config.toml
norm = "rmsnorm"
rope_fraction = 0.5
parallel_block = false
beta2 = 0.99
weight_decay = 0.1
lr_head = 0.00276
Each number is 500 + 40 x the weight over its row's rms, rounded and kept within 0 to 999. Layers, rows and columns count from 0. Numbers have three digits each. The size before them is the row's rms in percent of the matrix's.

# layer 5 MLP up, 512x128, rms 0.181, rows 234-288, columns 0-127
098:515475490561501521485443424496491460505554540517534450554527530471560530440480522556483508475461494475535544499511458471595529522528461387512433554460466446476520546481535545487491491446415492483460476519551501498393499444551458459485499530504514516514541516502573482525535473443519482492497501467469533442457454470522495523444439528520505519540481446484444528548621545543449486538469
112:482517594525435478476486511519510487429506487522411474487537551478540428511577462496422540562500554515527441438508414553563537517480582450429562507528515457537541455516563539456520478519475500492466503538483484521480460484479544424453449569490527485424554470493512511439451515521544404485522509502496504483553488435498513530460444489472471482453515464497528474503523518476438475477493
116:524538518559473508516467464508502507494508507514477484617477616476538404474531482524540453552510458484542533502483524525470534476538537461510493584494436505517452496509554546556498474516464496460501425453513440540526458549490461452511470518477552466456512508467532503536480470512529423514440503471454496545571476534455497392460540580554482474559398532532467488520537507519459463497482
104:502559519561490494567480501476455448389461484459510442570509478462582478520488484491554512442462495445547439523464478517475477502492451492513463430458581510479461503559572460524515510579456421508488512494528510554508503419525554482478536571555477500557498555480446456546485529453487475469491493487508510546495469525586472525451452547562516470568447493458490498569530500504456535495531
098:533473526503479508579450549515425509481522442605474465481503564514522474509498541515554482568526529445506493473437537518522447462577500462467521555444527491503447477508430552523544528497544472476507497495516508515509469545575493440459539431509503530448511485493532550499484527518568471430419543525487538561505504499530584386480554535500494522502480564484474459505592467475536553499480
102:456450480547499490504514511508403536490554531503494464512499467535551467481471475539500490489486515490585464510516511513524552512508531411523500584450556491556462484494555561501565480532424488486575462505495475509389427596543511491546481526488514515505479487510506527506517458437475534472417463481449483482452552449537444506437541496534541574469538544520492604482537521563492463516518
099:530482515470545439512478509547506527572490509545472492474501589508550488563522442538435529505553498497561476511468501483514500531504477472519618514488477445492483431549512493570525513568574544494473494480521518493485446509578502505467512567441522496526519491414512593465462449426480542574430463461462503514527448441490521467507459526515488476521430448506512569517525509408492505473554
092:444522460477548477485493549566410439504462468597484524576525479531491510515557555538549502528523491508531546483476560497521530586509522489498439523581496490536471389511505469514586469539419476514517469457476518511505484474487485510501534517586559523463475503448536502560562497447433515494557482496434533549509454505527428537476513537480482537484403484513526514520526508511430512479463
095:581515507503492522536530510517441516528557523503489479569511561505563472449501463522529450535544501443447417466455515481542528538555575491418447456463482471521476474492430563518496489531564518542554498445461415536507528468500613507525496518515490511546510539515483480471461418426478527558497441508484518502527502482509526451446563523505520470494491521479484545548524495452513446609561
100:514513545489513563565520455528485489463498508557423508525444549550571490496513489571536502476529484521469442409489436536554453513537546527506510567488496437439548464601593461494515496467478440534530514535520431542535520491595445523457453449526508512494448540521504480541520523485503537542449536497514558393497494534544558482469525509486455525527551475493512537490537501565488477465472
098:534474423459473497518455432519548478528455550442541421543472503441586496496522574492548552522571525387537396534514480579480529526551513503529510449464477401494535479534506484498541555503426516501529463521573542535544452507494456531492557497486528490565517514498438531527508493475465433480532536416450445465481515496524473498497463454496490515539477486516519488508459471492483509526447
106:467533487505512577518472565491512478445454581537554481563489559478549476511503533472526512431516502430473452506494494518515513487578589459440467522496497536539545484572428507523510527530512554371494479501500444545499504513460475505484466471479534535556494484480541501481513446450523534549420510408442462437567485495463427487500511535521464473515460487547511504557506558435462507441517
110:498491450500428526505488491543480491461399506531486506504489561493531453487506486485519596533598554499576494455474453554545517463511512424474506527503510429530495503532522518505544515491492527518478464468505568527417430540522590439455481482452495578481528541497519458463481438403502461494538512409492466458509407461556512505492489450483435452490495473559469490510544492469521477469530
093:510540507498502558551487454506469460534469528490518430502486529507487533494426431430510463488457519494609483449381520529495465525483489480458520493491552518520475528508537512435599602523526509567492513505513402511543453494515525516502526486517523480552503461552451539553552516486494469453485479497483479487503473514488601403469500525491476483502521449520505578605524516454508517531440
085:479422491420397506573495488570484441540490524517488488482516532450535523497499477490488528551490444532515454479481520548519491533516483489550522460485531461521524521543506468475548509491506532446561488450548432567467519514511429555477531471576454493529461465552417519439578520536493381499473523519524494462538492471502521518463506480485486544514484492463450485498613563516386484490513
102:562477473507491475512455450496457512509571536522484493492519482552499421450540480503432515509527566546542479447523508500487546532515553474419496571484493448468508560569435521494562488508467492517497433497483471538454450485527503447482492456494445571418469537463542568460486469485523457564490467488457544408505537546474468392458465419573490430473498473526445510483517524471487526488467
099:509470556512502548521526454561435426523473518482507472515575434560571507520506468512599489516508483504540569427451481541513507497530484497480570546529580485472531470509528548513523476476428460438436450549488476515555470430457467453468478473504553546505490464552492484486577457497530455491516504479441484480480510568516445400473522528475467430500540551428554547545515494517490536492501
097:479463536529522443469472501554470522529526628538423498521505509447577573509474544501490503526460432528509556514502442490507473539499508460554600501510530480557428506469415555494541496532497521436491453572471515492479491436485556471479501535520538532494502465559501552462539531462530541510495459521432472437492533506554488450409497488473538547506479485489514565556496531454439478442463
100:480495469473519472512522498539489506425431464586483431524480498525536395551553472491527505470591482514545506518545440539515540454574480516443484497534455459586507475497526547499562483480509516553529505497557502552421463528496477476545490519423453515447523477523437446575469510460491507503460528552471490510488463509532556527475502570475553568494435474422493498524506475459453509416532
102:554496447577496549530567507522463533493484453503448441444571504460478466459470576570487493536534423520582469450550495445514600572566501529499468589515506532496480418502484500447536537537457536545558516523496518491558470528468511519552494500490502492522548504522490526492506476516455463585453450525510552562541479488521478442465456566551521491556504476545494492529501517554481506554544
107:542504536548500569492495528535419536485497537514515502470525582443458458504513537498442533444466532483563468529414468503508511559515498451459422519500537466565473491562451451530490499487454514458483451508468453536531500524507453535553512483518541445539507512534515463439498485477474491546487499468535549508483510423502470423478524582494500497518468568530369525519524465486465621439467
099:567456457492567511573482507543520522457525454525471467491483519479488483508522448527466461482540524477481415530500418611509546483520491454486465513447511414530515490488496461472509491481478505504587515479502522512548474436492445542423513465530506546485487559545535529464519515466458496481531588530501549418527485600510455512445511531497455514585470466537496549523568442529466530418456
111:449489491533457481543563446544486497535490518535538507517553518471438446524512464528579463530569439504535495475502470531499539466544486445451504530470501440439500496491505503496499536448471556545479490394497497535441527500469524512524523524432550516589504540515598444514522490516488468524434469431484474464579470485482510453494442572481424479540511452527455486513540427528470583566540
107:463482554529501405558464469505469584484471562568479497519473534479563467553538475506487495517494413511529475516465480575547449450535531505429462490503424511466500484513500485525467605436468516558506518515498507533442491569509514457545535423459557525505503513568493488507536475475523512561495474547521449566560525480511575484478460482524548566475530498498450482516472561473452555505583
097:510435470482491468503505493537502523530553556469563456458501524527593465535435546528533488514500512533501465524495489507457616491449487557536460480497501523551487452542456481525497479467550577518499521448483516628505431432507504436498492520447557451542489577437498553531484514495564501518515545471418522441491472505477532467440477537472487540533466526492501551505526489441387499489478
099:564444539518480468501494476511529530486493475535618483592495504524497515540464601581460540477481469443584420486474470466492463459514530484518486445528475500462494483496441585553513484461519462509487506539520474544559464536518462481510551483444483522480491505484495500463451422455500453479438525468476445535407492446520474458479430528442410498517483528545522566518485546513443464493492
100:491456569491466390498458518523510461537469491557480499519474505540501473568502466518513538478500385529536498499485456523538572510517448589524484476512517580538459460565528554523527526503502496445469553507480450546548490517419543550455505502485494525529484434438511531494479446510486465505389550469412499526523483528544567487462540518515496407443498485492477549545481500458461483464550
101:578467501562489455463474452511449493494467503516509528513548486482492448499440491531512570522553468440472471470472453523503567531568504508371544542520527532557520455497518500523472525470520487481422446496494438531534495530512525415493521524387517553553573468535531561512481556454495506511504504526431446484486452590516490487485466477469474546425460468547471508552489510516463443564503
108:550434525548546495476528508518465508484466505592564472536495459487491525489480527559546595475518486520513503514488462521478507524546490475413511569539491478511455473498503456534526532461446538471461509472528524553478448476561479564451545459496503523540516382492459565497560446460485494457478569493491493502606492507503454465456508570584471493460513513441496519591478431445480484552520
095:502484468536525463510460519508480409486526413511496462585605553511506451523593518422425542539538419477618467480500501480539493544552469561520509467452458514454489499502512534461446534491478489441514502550494523508485449468528488531551555506522469455490436451521462562495489412453541477514446467503511471524517490465482501536473556525477466539510514513519507535580562485458486522456517
104:497415522524556544554411447493474538541526512486493431528563538419492497501437525499536531518477509503499459499445526550546482499494457519447568534568463464461461486485594502504514535519504544576547440403578450495542480533501493545497544526472477449499475446464410556467499478467490512502525548475500515506446555560483473525425523459501492439527504552527487497534528478449436548508500
093:412567484482439483516475518577493539568478516485544519511559511485458560474493487582519577511531527524461534530483434477496480552524490443449540514574532455477472543487519541549514531515501536516485510533551417532547462509518523450446561472495500460511513481485495544428447451505491512489479497481467465491608465489473492387487438543496489452442428588520528530495455479489481460508559
095:509483569474425512468471482507494504486543505461501528493496507484502535500514525537503512527566479463561457525447471519558564497483550515434458481532542560535512448523528552537589518387493538551519454461510503543526415572497582502498592477481527545509475555507505521520429456535472537474463490461510530527605524542526503502467548538491552491503439479557546494493481584545527539431535
097:484517485505536534557450512483496422491544601521471446541510510468508444506466488478468512458652504456503459496531463514522525560492527472516538470423510487491513475497472476496527495494506532598541488491503517543459499545510486548509442547452475504592468570468494462574609518427492468496446493492486497488499481489442473453518541463456565482561501473545515509483508504445422588488492
095:489478526547532588564476467491493413502468588505529482510499550486552510490510445477471522437555517429544470495513524486507438509527476491552550567480460489512572424517545526512481465419469562462520448516559488536471505508490546421503533543482464548556568577512440458491546468490453544511520449529482530467555425471446497481462459500487472524545453495516528510474509555471491516395511
111:428441445531464534539524485493509574523448492487544557494527556477504469455483515532462483488490525463540505446473483536536548544542460531483464525564503507495437414506540576471624556456495523569545452485552505542409430422539528503464524558547492531496546476516535481555550493435423538494487530508505559486495486478503516466476458481468498493475440533481400520515522526493490460520479
095:533501559487505479484521502532453523423484495454516386473532508458545559531465489504505501587498479504575417460542543476501574554511553474495533506519486485508500492507411485542539520586504527610589459492471562504515485512487484531486507416525490468532504538455526488443436444451498513570506523422505533466466478537527514507491471464575422500563438505484477510524503519450493542500505
089:541426460574531554506453455511517524481460506549491457606492572537469498531432477470530521523489484524547482525426477505528439498521542580553504523442484510592451515568484571474536571494506444561516449545518518485515544546555495553522550465544498488507456559467497461513489513494554541403472531507545542467500495576527514469511492561491545497525510535490531541515545540515509539428538
101:495528509552505595577435491504479486455400527512562476506534532453498516492505517537473523513535420518519531445449511511560532521515495535577533417519431488525470456504463483460517546443477482505447519495525436533537526504511448452497506419458551444492432421460502456505507480513540503510498510540466465546482439422497523547483484523581524562435464487491501541570552481450531493465441
097:531452543556562479488493496499498536433498509524518565523528476442571451573471532501454578542518511499516477410476454520566553455543538463448417423540446503536509499535530482479526555549550513526507493439490500503507443557535515428426527527515551476519479559472522460529438549529537512501482493492519484557494482522517507488489483551532506538525475578487454557521574511488501559432406
095:527541553465518489543507509548454514507493532543501483482444484465523599487452545520441527464527473499538447455508530515514478556518522438479548533531453458553475521474481484570481502499489595506523500418497474517460581476463531486478486513414480551510582523445549475471494517482486450525495483437433510503453510475483571470468536592465481535539444533569564540540572488446436563504455
104:499531421520520480573474480505421444505469552441512496477525568530510531524471542595458534570444472523508445527458462479584512497501474536539561447495512518497497450513433471490495540468462533479464431501537479484484494549426527523439480459474478474518484512425472471524495532461520453416473517483457509403515432503464498525468563515518495526535421523538552579546486506485442497435545
100:458518448497496489539443508530531545440397450558521489538533432517563528545469475574508500470474456498525436519521476484463589459512536452474419421492502498499511504496528515472499502544481538590465519546567464545492484525494593538568444561483515522426510508555471545443507448502501430499478486474502484506501479510521509457468470511501470549564455506522554544490591459519469458462560
100:527497564556500537493434486513492508457465552568538517535445539482450538637479484469496457502575541483468478492492456516484476540498541434503553480489487489502552519518455484492483608475550532445516548418523564512487522452534499467475451501531434522464512548454453508536434534448439414443501554473475521480509412521529494463470495490486477439581491507524506518490479520520465570486468
099:596442534522468459494411498513450502525513445551505452516492634470506438466492558529530538475520572501527454489529480531541500424494485541522480468448533540499463501473442528516558509545501460534547464552535472549502466495551491506517497551473541515469478499515488434518445490527586547493531507477451588559546510514513512493436426515505508556506462464606548539487499514488467469457542
098:473472565498461465496468523525469581486498529462473457552507553494479493562490525405443549471533455459507492457483478501480437490509508556453513456519548518486523546525438534482412576466558515507506482479542457541430521518473504442429458514535487485465546590483520537483455506501579498545506521467479520433468465573460492467502422476470395505615482493468526490517491532493512554466489
094:424439463537477545486499520471496508521460538481476486552520558481525553434499518575463527497476519499479467527425490479483497540512556440545456429505476558453559510534484534482493557466512423554509458462506473549496516484550425467442500518500471532471602483472478458526512543479496472527439477436518494514514437479513499503419455487518482442460554460412538549509517533599426428478527
105:440530531571571404562459511463523537496494521509440514520490585514513521499509433537483493539454548483551510440462466530523475476574511504548414586457509539507489526483485502537461504443545549529521482576524555548562469540513537483455533512521509496524456452492548584556449520445546490498470565493484481482557511487533428466470454526476464457515523522515493496543566464472478570503574
093:607474447587469417563503489495489425465455475493483518519510452493614532577438561533498490519612497501532505499485481498560526548495508518486504468538549484541488458494536465481562478541507506479540490480565525462459468498532527423475527516536501507432517484474495429440467478471447503433475443524521571459514518537437593499474491492520460529504478433486448532474513495498529495543511
096:466546451567502479561459522488470488439494496500486489507435561593493548480508475504486527567495437517547416502509463502495516478570528456493445470529548478406481440519519420512552565494498476496541511522535459496500534465467453459504517401581477483504502437468502501537490525430573553451531483472529492450528487446509491447479507555580490497521444467558543460530469465552476428519530
094:454508551534454536485513511569522439452454502466464513481527407431553434473468423477495514549523539465513448487473474509471506465521454468575517411511617533473511536518486511527469559457485502473563526506500522521504494472473512507375456504476417550525516469515559509550519527491480467522506498453498452423517521546570586488435476488494498491461447526498525489566537555491473470499514
105:540533541526561474496519435518444530507563551464536416519500520479566492585505583466504502508477465506558456456475420483504536539514559531494475566508560497536541445539586468491597516437461527525514503476477521490489471530499508506458569500596532537491461473452471525467466526530509481462525485481419539541492521495558498443492506499535501539541481518482538610524526508536471461502410
100:473450485455517508515481460524460448457530490516569487561452494457436448456508536534472511447499592456484490472511408527519497486478544554479514536492553487502519491491548525428488500482538565441549418437555489567558466429512479507512564522486453495503486533478500466448466488461470503587446504502537526434507480537482488442488483502440479439430466445446429515520500545506456498601535
101:471499518485529533516476522493437544519481501524532483507536484546491439451477563457500491475503490524533502443525465536517561503542481456477559440478493498485509510523556539475574475541500546582524497455487512548410413507511535500473476502471498609500533464493427536507481531532469468563481484499463561491503363491429503489487418511471489395476452407513485447546475542520434516476506
101:536544503504453476520564525512494513539468450492528503531548515494487485568477454527469461563493545551570509489440476533544495522566465520448470607543506496470511462597546424507554573497484542457421480500542493539505502523494477493464508545535514565480575439442531495527490515509449488513503604532520484451604444484542524522512445511463477507533442505504480534518478551488516427509574
# layer 5 MLP down (transposed), 512x128, rms 0.187, rows 234-287, columns 0-127
095:523478537541494500495443524468460512541505451576424551497451509509480494532467480510446414512528479515552514563544544552441541545471449507510468520486467467445451477562525509577479492499539536428524515522489425426584515464450516563517513507449489482535430489450447528519476519509486561493494539483448539476565530504546467546416539445509428494533513535467540443527432551464506494519438
119:513475572479547488504535534453578502448489437490483475499508525579503488545501509528536499569498501509474492481481458518587441505446535458463551551529457462517480418413473467498485465581439474534427556549433532484513491533458549465455518518549527485418508527553503498415453503511581530512506454504488452533478495447583468526488466433487508519535542510532460493518440467443471455518537
112:535494436541476474544512482528572519477489467462518527469472494489435461461497501511487477549418503539535563494551610471471502433510525467535528567464510504484414526461539574507542476499412483508465504514542480555537519500441420498531494598473460501519487462543553461538623545493474554595504499505545499478491513555449436520530544558488497470522442492452498504472497492514474526500522
122:504540466479491503487479482547494403520524512555563543513483465527509497421428457436533468556519532522511475476435473536494410504459467513483507480506448472580538429458512446518448509435454559475556518498528450537560526496452449536497477487560460431542525483604452586457512504522542468533508451489554533477452536468463493489485492535458538512504501451502496448423495465566463450519495
103:497475459448574494524504387500496435523600535511515463524469466463554527452516536440502498435467467552560494492564532485486441546524509480513517626478525554451525563521497479520536471502514493510445496526542542520521488489526508505524475437494510534493535493540474466492507502498534534565471495464482492492554413549482536442571527536504524460459502540534529586544459542507490618488445
105:543495449524502554476547584521467511499454441527447473522493462497508496511483496496501513477475505506573508499501552499412482525451551443496462530496583497518530577429460546520488537543479467536573535479436508522488481555536555508500505549487582498550517530430551513527486468450509533485416466499468467502483538518418459536453598529500524529462561481487532621474470522581487546513498
092:397552523411524482509553550489499445470556494536508538411489554486437572514479542455497462537467544510569515525444451499540502481506558535552429469541427488505464476490521534515486526590523483480452493492483575519423480497531531495424560525474538462485532435502566500450476513501473482505532485476504484535529520529531580505562488496455442482414475428490532510463532494515531527549485
088:540443528509410482479505499464551565516563492422508530523517510507521481511454512459581470497523503516407443466495444566535530444556565509473451452500535524518449488506491502467485503524532526468512513561515456448449504529574496469490479502440424491467479543468414481493427509579516501555526475563577499552467512472515506493491587562515530494552536466508513520530448506425544536545556
089:548570581456474530513538535512479566438494497512505514525516503515449570445434520468436525470502505476453521492500476399494527555569520497453466505490441522532548485492503491522467408573473510544487456540496498497466493411449471503514565456576529497488566486520559442463465547543469496481532491522423493465561459460544498584449516495506447514525562527512534501478407482456501457494521
101:501510477502484561458552523464478488406521539524441547529462544559507554545522480501542492535557499504437557451476450502540504564472486524539549575479368479555490475507494481484513512550521477481465513595490434529580490506523499542460449450563489530492535514502522447506527555514480553526551530569526468369505511517478495476560514535569526498533560446485496531489458505508482494482475
097:484441454476532459484463507496484430517425486486468450471437515513531563541553437453555537475519481440522475601532478552492503433554470593538467509502477522545559491423490459516442462457493573497493519486503465516544454448489474533520518489529493486527495516505463468472457489604481520456445512524520476460407600502508530411540477465494475528492477528545521494479448457563553506478490
102:524521464498568550478557534454520452505494563519476462484506470513555494476498493429537524504529452485490589466558535487498499405540559400495590466456528527437516548531490553466529462534522440428447529555508477568516513509448510548506478481463571492498545501535469458525574514520498559446442491446491519500497486494480501568571593476530544476512483536508471490534457579458497516522476
109:433477408531451531519534527494471486422508502528556523391537563549516533485479508457458541522479504517503474573463494488531460504497502517514537468536524449532511519551460445481473478460568511459417465496481597409429478538495469479546501517533439479419453556504512493539517512459513476449492495510456479461538423549558482510588492477492518561532419469484493544522470448531530490523512
105:473470466536476483546570467536490501457496503516520530433498530516522512480472515417516436449459458551485475483537485548527371438507481570504498483548593509552509518539538465481516495443521464446539511542457473591467527477483544525461514589553468448550522503501476444506505554524499513534549441478489494471515528498461498468410521513483513506545597543514549522578519494541436437482500
086:505527467503545476443509532450469530402453496570522526518465525436485560442489518535474526498514422535499593517501538413482439472402522509630530496521494557527481522485434481478451512460543515459454513546482490522484534486474519515487478531476503538485510511495513424444553466554502474541540522529500486436508557481514560562516485453498556532493543577442455485498543467483554444476517
102:558487467490505491488488504541577468503500536504538509474595550554448505577431531539490482551513522625472496476432460407453480528514456479523508514506441490486483496491532482438497549442436438561492459499523541525415472510505444451468547409517496522436533478500488477514484474530516534428483489513425504518439480529535495479440512487510577434509478547452455467496488515551482488445488
097:525479575514497478481432523455521569542488531499491511521534473473519466494530562503428485557546458512500501477485521538518525508484429566553514354493432532514467418457464509507549495526544443497452521570486550437484521515503472484510522444547520564561514530465499513498444469500499562452493517520443505593521498419531543476539489493512476486448455479564566456453482579458458503507489
090:592546494516397485507491522469534484519476468488506472438531478533526469515492490490477557460515573432520568506525513496521490511537462495462499468463531478479472522447475533473459440418451464464493520499522569469513469565491588422481493493505475494490489389480492470423511481486473512565417485458479486538470440462587487471508528491499455569476541473440549522469481503402526570535465
100:545519539535503583462509518474443533494535564493501607519469551483552539556541408543500453515516503524507490535493489488517417522478511562532498541424451488479545512487505554517546444485523514544517472456420523516466443528572489479489478518433486539565529490496522531469464498500421513514544474570474504400509433431501496457520472532529470492488484554535517523496472530458541570402533
101:540441473477489592477512563489460439454478506547507456520535545482511467492500491599506470551466526453515521554419529501532519512478482541481433553472593563438482566455429544513524459575557448475480521504586524471473483456417472494567439540481478468534555485515528490449557454547561522498507512493438494490535491512494522521476461533514512528536553530475434557517491542508495454470482
120:510470514547528541453555485458470497475537492457503501459574555467553553522517535452557523440491432419463479418518517435504436513491518504547414534556470550516518493501559549516482451540534481425520521506518440540482512455523488516494519471452493494545504524502455550441461470488462535438462544566491595430440465508452513500456600517456488485555440495488443512535447489499525477514469
100:443509384532513444555460460511439520502572474487470493486454484465417501521482525472487461551510461476450541492509484516417478516468502530525499476452506520514477518458535523541530481593468521429507557493521467508606546494491508553484546512524453550459493540538476581458519511517425519493459507497460597438482523592501455549505509533486518491530478569486523493523508526479531432474404
108:446505504502504487501490501467533500497525544501539539434498507532459479439446474505609475511504437531529582443531471473530482437482461460457510535528547417541487480540583480421468551437556523526458514425475530499488486487515529465570558470515498441586469415519554473519600528556488526539476458492490446534506476470513500452484489537481518464523521431509516488460499463496549497599486
108:463535583465492482575431550528525526523416521509501531477447558521572441463475475466545533509416498472492437496521531526542460393516547504450472476524451464458511474413471407488478487533456540550529521478445466504456516520543507428495463520433515467472498516527467496513524549543514477502433423533478502478465482515532449485503527500549571487486493538455481446498410538492511442462502
100:389463477534553493465478465457404516432508541523450467490507542482503494488509448456457559471475563503481481511510417471441522486462500527524562462421484511516568472552515469501474447460511546490487518485491505419452538495438461422517485471551542510517537512522518503527483505499539443497409491565495507537547480528438478430562522583437490560494524543482549519507493452433536539535527
106:519530566499505445436506468523503476451518410583527494553534436452497491511514518516498456497529503467588515535554528468522533405481516521570497502463453501493516539434410498468498472532539502562493539562540550550529518485537482498547508452468442484422481465564485525475483506507489514534517482569473466555437521489497510576437492482493524482487473531446416599522473500462448482575459
099:530523576505539489492532457512557472538545514584456589533548504602442488517496534458492484494454434523503491511545534535497504505442533458490479580424511471529507417507517570495419534521567508490452592543454582583520576443503511522519500517574519491486521495456487513506455493453510482476496559479472462566530472482456551488485532475444493437494499516550519502520504461480470483552463
106:518543477510469526550489527486503451475602486482536528531454517496497561526467505500563442474472450500529503535545511465485487446465503495509449430478444460522400455489486508508553508440541546468583564502482523520505499499529467509553479450470482505499531493489518506547535554417433468532473484538514526445616574430458504561462441480503547456463511501548506526505447607549534524476449
119:575492475562483432524537527467387523509436492576564508503518557537495465492527452541490501441424531479457541491513509514532539462460433562524519521504446447449511463480459521568458488512466550498481574549422565508501462498438493467510473459433497489520589466542501488459577516480557533477519580534513513460558484475521526507552540524489500441491507557493468518545495525488564476543499
093:479527506453471564519469502464486529495441520478540512472495478531556523425412461598527519479499523489483519540479442513515602464460571488515476485588567435490548496539466413568477538525487549537498546504534484443487555530551497456512416496472467517548476498538547483516526566517524504532509482508512512488457549521475494490521390510548552527469478447526466471467461575470538525508421
109:514441476491470488450415504522493504495447514480464476455487472501480551463480471450547625466512514524543549515481498541522431519489450505471547545500469556519491468488498473505569495488470527537513430434518602525528488526497503480481458555490520514468546475570429506469400542478498563531575559432524474514470571468530460537515547481490548567473474460538465481542555455450474541432494
085:520549476480463568487462522479523531487450595471514576422470481507589509497480535484441485485462486563432453528501546529472489530550413525505513495475524565503453427564468547522489493579553513487495531558562538507473561486472544547503505523551525516557524488476564495541475584524543510492539527553557490466521559529497469511538459520538536542509472556575505548543460526533522468536567
096:462401544538590502555542518542544493489518493498572519525530497501530433521451529504504575456457541507384512507525525524425456503527475433529490456515414436539472472474464548450410505536488503525488552486445500516466510500467499395492456504484481545531541472510481477456552492421473447501501501488469467554430441482476487511493482455511435489470476465518470531462509414518481518466533
098:512492568537602481550510460484509474533503467462478477413538504490509482479504534528532473563520492439507515543501422518468463425506553483486580435481518552541492476496453460438462499454549526467500509504490508514506536489553541540518432441488479548511498373474488442434573488549462568481519444573511489485485426475461530465510584565489455504496484514551501506424469527535514504489470
093:489552488506545421419461457523525452501520463555498455508488478450523579480495425461518512473471522428531489468539474547432481535505433543489510581479393479568448509502484482506575473479548461482510522511449526484516504554461518503528421478490542517513504483522449539504426456514475531467449553534560517471513477464504538486521541550465579468430511486537446575544493459548547570493496
123:484459504548446516499552576543499514598476464411580595521497511559521514558535529511547434504512460475431461534512457509465465420510532571545480498491505523549434463454527516437555516526517478561476489515514562545514439474509561485484508528545527478462549480509490511486490482478470495474505454512571512533481483417497503438491529537545421576513505547498545465479473491477527528464410
091:536505542512559469527443578517517457543445560486447485494523554547481545439487564541528533527572398488505471486483504469492471509588433522520604551494445503487549525516488474577451487486486498475532522479491425500532436585517537495501473506507417482492504449551508495485482468498502495490553537516471534546512480521502510526466519478450518616517544533512450471576473527459524451431528
099:503516470491533495521520497554574515497454505567464490535593480481502566541519492433474478473493520467516529515479495494499458520550464434472449568504491446538423497454521452540450470421479601482526501482499490585561538461552485535533554472527568516504589513550518554550505507507489503432485460452468512542475569586466501507445472531558477474469524471578508428523524465500458459479539
096:500503476424443550478540443529494532459570501477504539520513551457530453497520535490538450517540507542517482446487521543440439449472502565470431559505466467446522473453462498536489512450500557477562509477490572477507506513505494471519499551470501420497464497521522556495471495435553585467537505397580517557545473524527434444556451477510404495509465487512500499544456502456479458579444
085:523534477533486465532535506465512460537497390480499480468540580500505525457513551502465447527470459494527540486502521476530492511504504442511479490575540522491526527447483501489515503598534588484460523447561552485540463443511486476539503515447432530460535483546481555532575488552486480541433517586489509567573536509441497487518511533523462435462578492528510472552419505389518546478488
099:497539523479512400451467458525483451518502537528431555461518476525532562535440556458452456448477460494404476511564512481451566525470515533530506443516462484484500483466505513536442506397477496506474493475502472568569555454480505505426536453470498541490451439498471497459507465510493458504438433479534595508426468528537467500490498526492572502532530533554491486587469473537510470433469
107:528531431466496492525541531517457486436459466493495447411462576542478621482469497522449565449488486526453457518502492471509496502511453540517496433414451554501508427443493543465487503504491478490447477525503500412551498473463499483456507474482469498519491524519492445510488459486554486439492485494510539522492529535518532530585490536504490561497399544534486630454511498448467491508593
100:489561452461489508452555535488503516474471451558466513544496468562444527537495515535492468438424429534530461584471494461487598505421465568470494453469500495486535471437506509482521553490485504496495528460535493486600580405508531522483520574470477522428486492573546501461508437532431504528475508431492499512519476491454551555500475488547496487486403479473574528492520512552473488505497
095:453538498509491476518552443511491494502534447481537520450510455458429478537582526465485481476572495569515456446475530441513490523438504497530550542511529569507392544500525545440463512459538463472523584506542556463547483477501508545527591487553529516508530501493576518489496458516509479519527527528462523468472418576548418577547516460506559467553475449490562480517466541465501472509454
106:576486520478457478472490497489460503484524496573525494478449508506461590531453515439538473513459596529537507521569511509498574498486480498505513488497513569465492525438471561559545490546543496447560542515562490511500551523538500449511500503494506556488512498536498480534538545436530507540501519495508536578546519458544437564441376467529570515528482477522516503443452449626496466501457
090:465547481478502516487489550502553543475496475493510531451495492470539387538476544457528437448485544517521471476547508557513499420458530449607570498429462567532468471427483472493442492474491530444488520496490481510527511484469437461573542540522547518461612455475530554592546481503435538470475482528497523510480566545432485512553490510509471493494486491499487529580470564480542487505468
089:506491425517536515391438439423520476437527490464467456444528563473484483518567579490461471513506546468467555513524479492497527539502522548521544450543441542477490553458442377469475536489547481461439499512524461499495480543530465521501514517463521508447553458469485490443491546556526504492457476506513441516503506420489469497492440528494542511517525440485586540475511546521601476453464
106:496535493524558479550496532505528523547536455499472533426476525523515502483462513464424473615449497528524556399556496482506478465542552530518461579508492520523543546542526512561480454479576464509547540539512434521557481464569406520451525545550484540540444500527496496499526479573457518525493523556559483473546572533551480523499466506522485520508623524546494477490549484455509504508518
087:479475524499618566481569488483535495501480551449487429468535479502433481479542460418545436447459486508475536507500594510468447457514594450523499511499452505459537516535465592504521545518461528480505553587509493389480573477508497462521475505519441525478451501498526534484503609462560508454515535528512475543485499472477481556479493519460511530520528500552509458495475515494526497419494
079:444545488490509532484463509553563581494537530451491511496469516468471427530493488517503492491470494507469443556469557515524511483498551520515485571571433496486490529558570526520529546505491501495529530445511540378496511534506485505536470510429544538575525483502578481477469521499537432556422464572578465466568485477500513427594518454525452482451518462530535474512500501470588524501448
093:530497525520487467478487483487535444522438484479557467466559440590535466460464527461505502528429527519499524523435448471580493497469462452525454477540601474524500549475457584504477426521478539549518575474495490523489475526473558451456492466524481499523506458509498441482473514424529520457567506546427464446484539489481500552472501440471484499504421500531548421505487469425531492607501
107:430547544468444529474540462514495436563555507479476574524468490511628411539455559516520441476506462550479477477557488491462459541505499527473392506456464554488556473533524538465511487574475498513479531543484476560543557457518535442506542499504511567494513498476472496511505534566544495497530431475473419470431465506496555565486558492466551471455532520442517514506469508466533495464498
106:426467487499487503530485492525523446471554515537493480491494405491495505485528479533517553527481540489562448471480442488443502489500576535539590473505566475524440455531483503434378482532545491540484591452511456446518559527538464552499501477484525487557434502563436530520468498493453492504519494438502521493525533474534580457496436438490548537464482461450482478475507468529498389557495
102:460492501520448453452520423479457444521512446552559499503532470459492461500587538394486466443552552501517524488518532461456531549489439569456559527480545568482519483486476488563505475532524521446537497540452519591487554501472570551468500512510506450524459486427468564577478494508484471506524539494495483515554463498404482564451492523526530470496451531524544494518547526563544500528568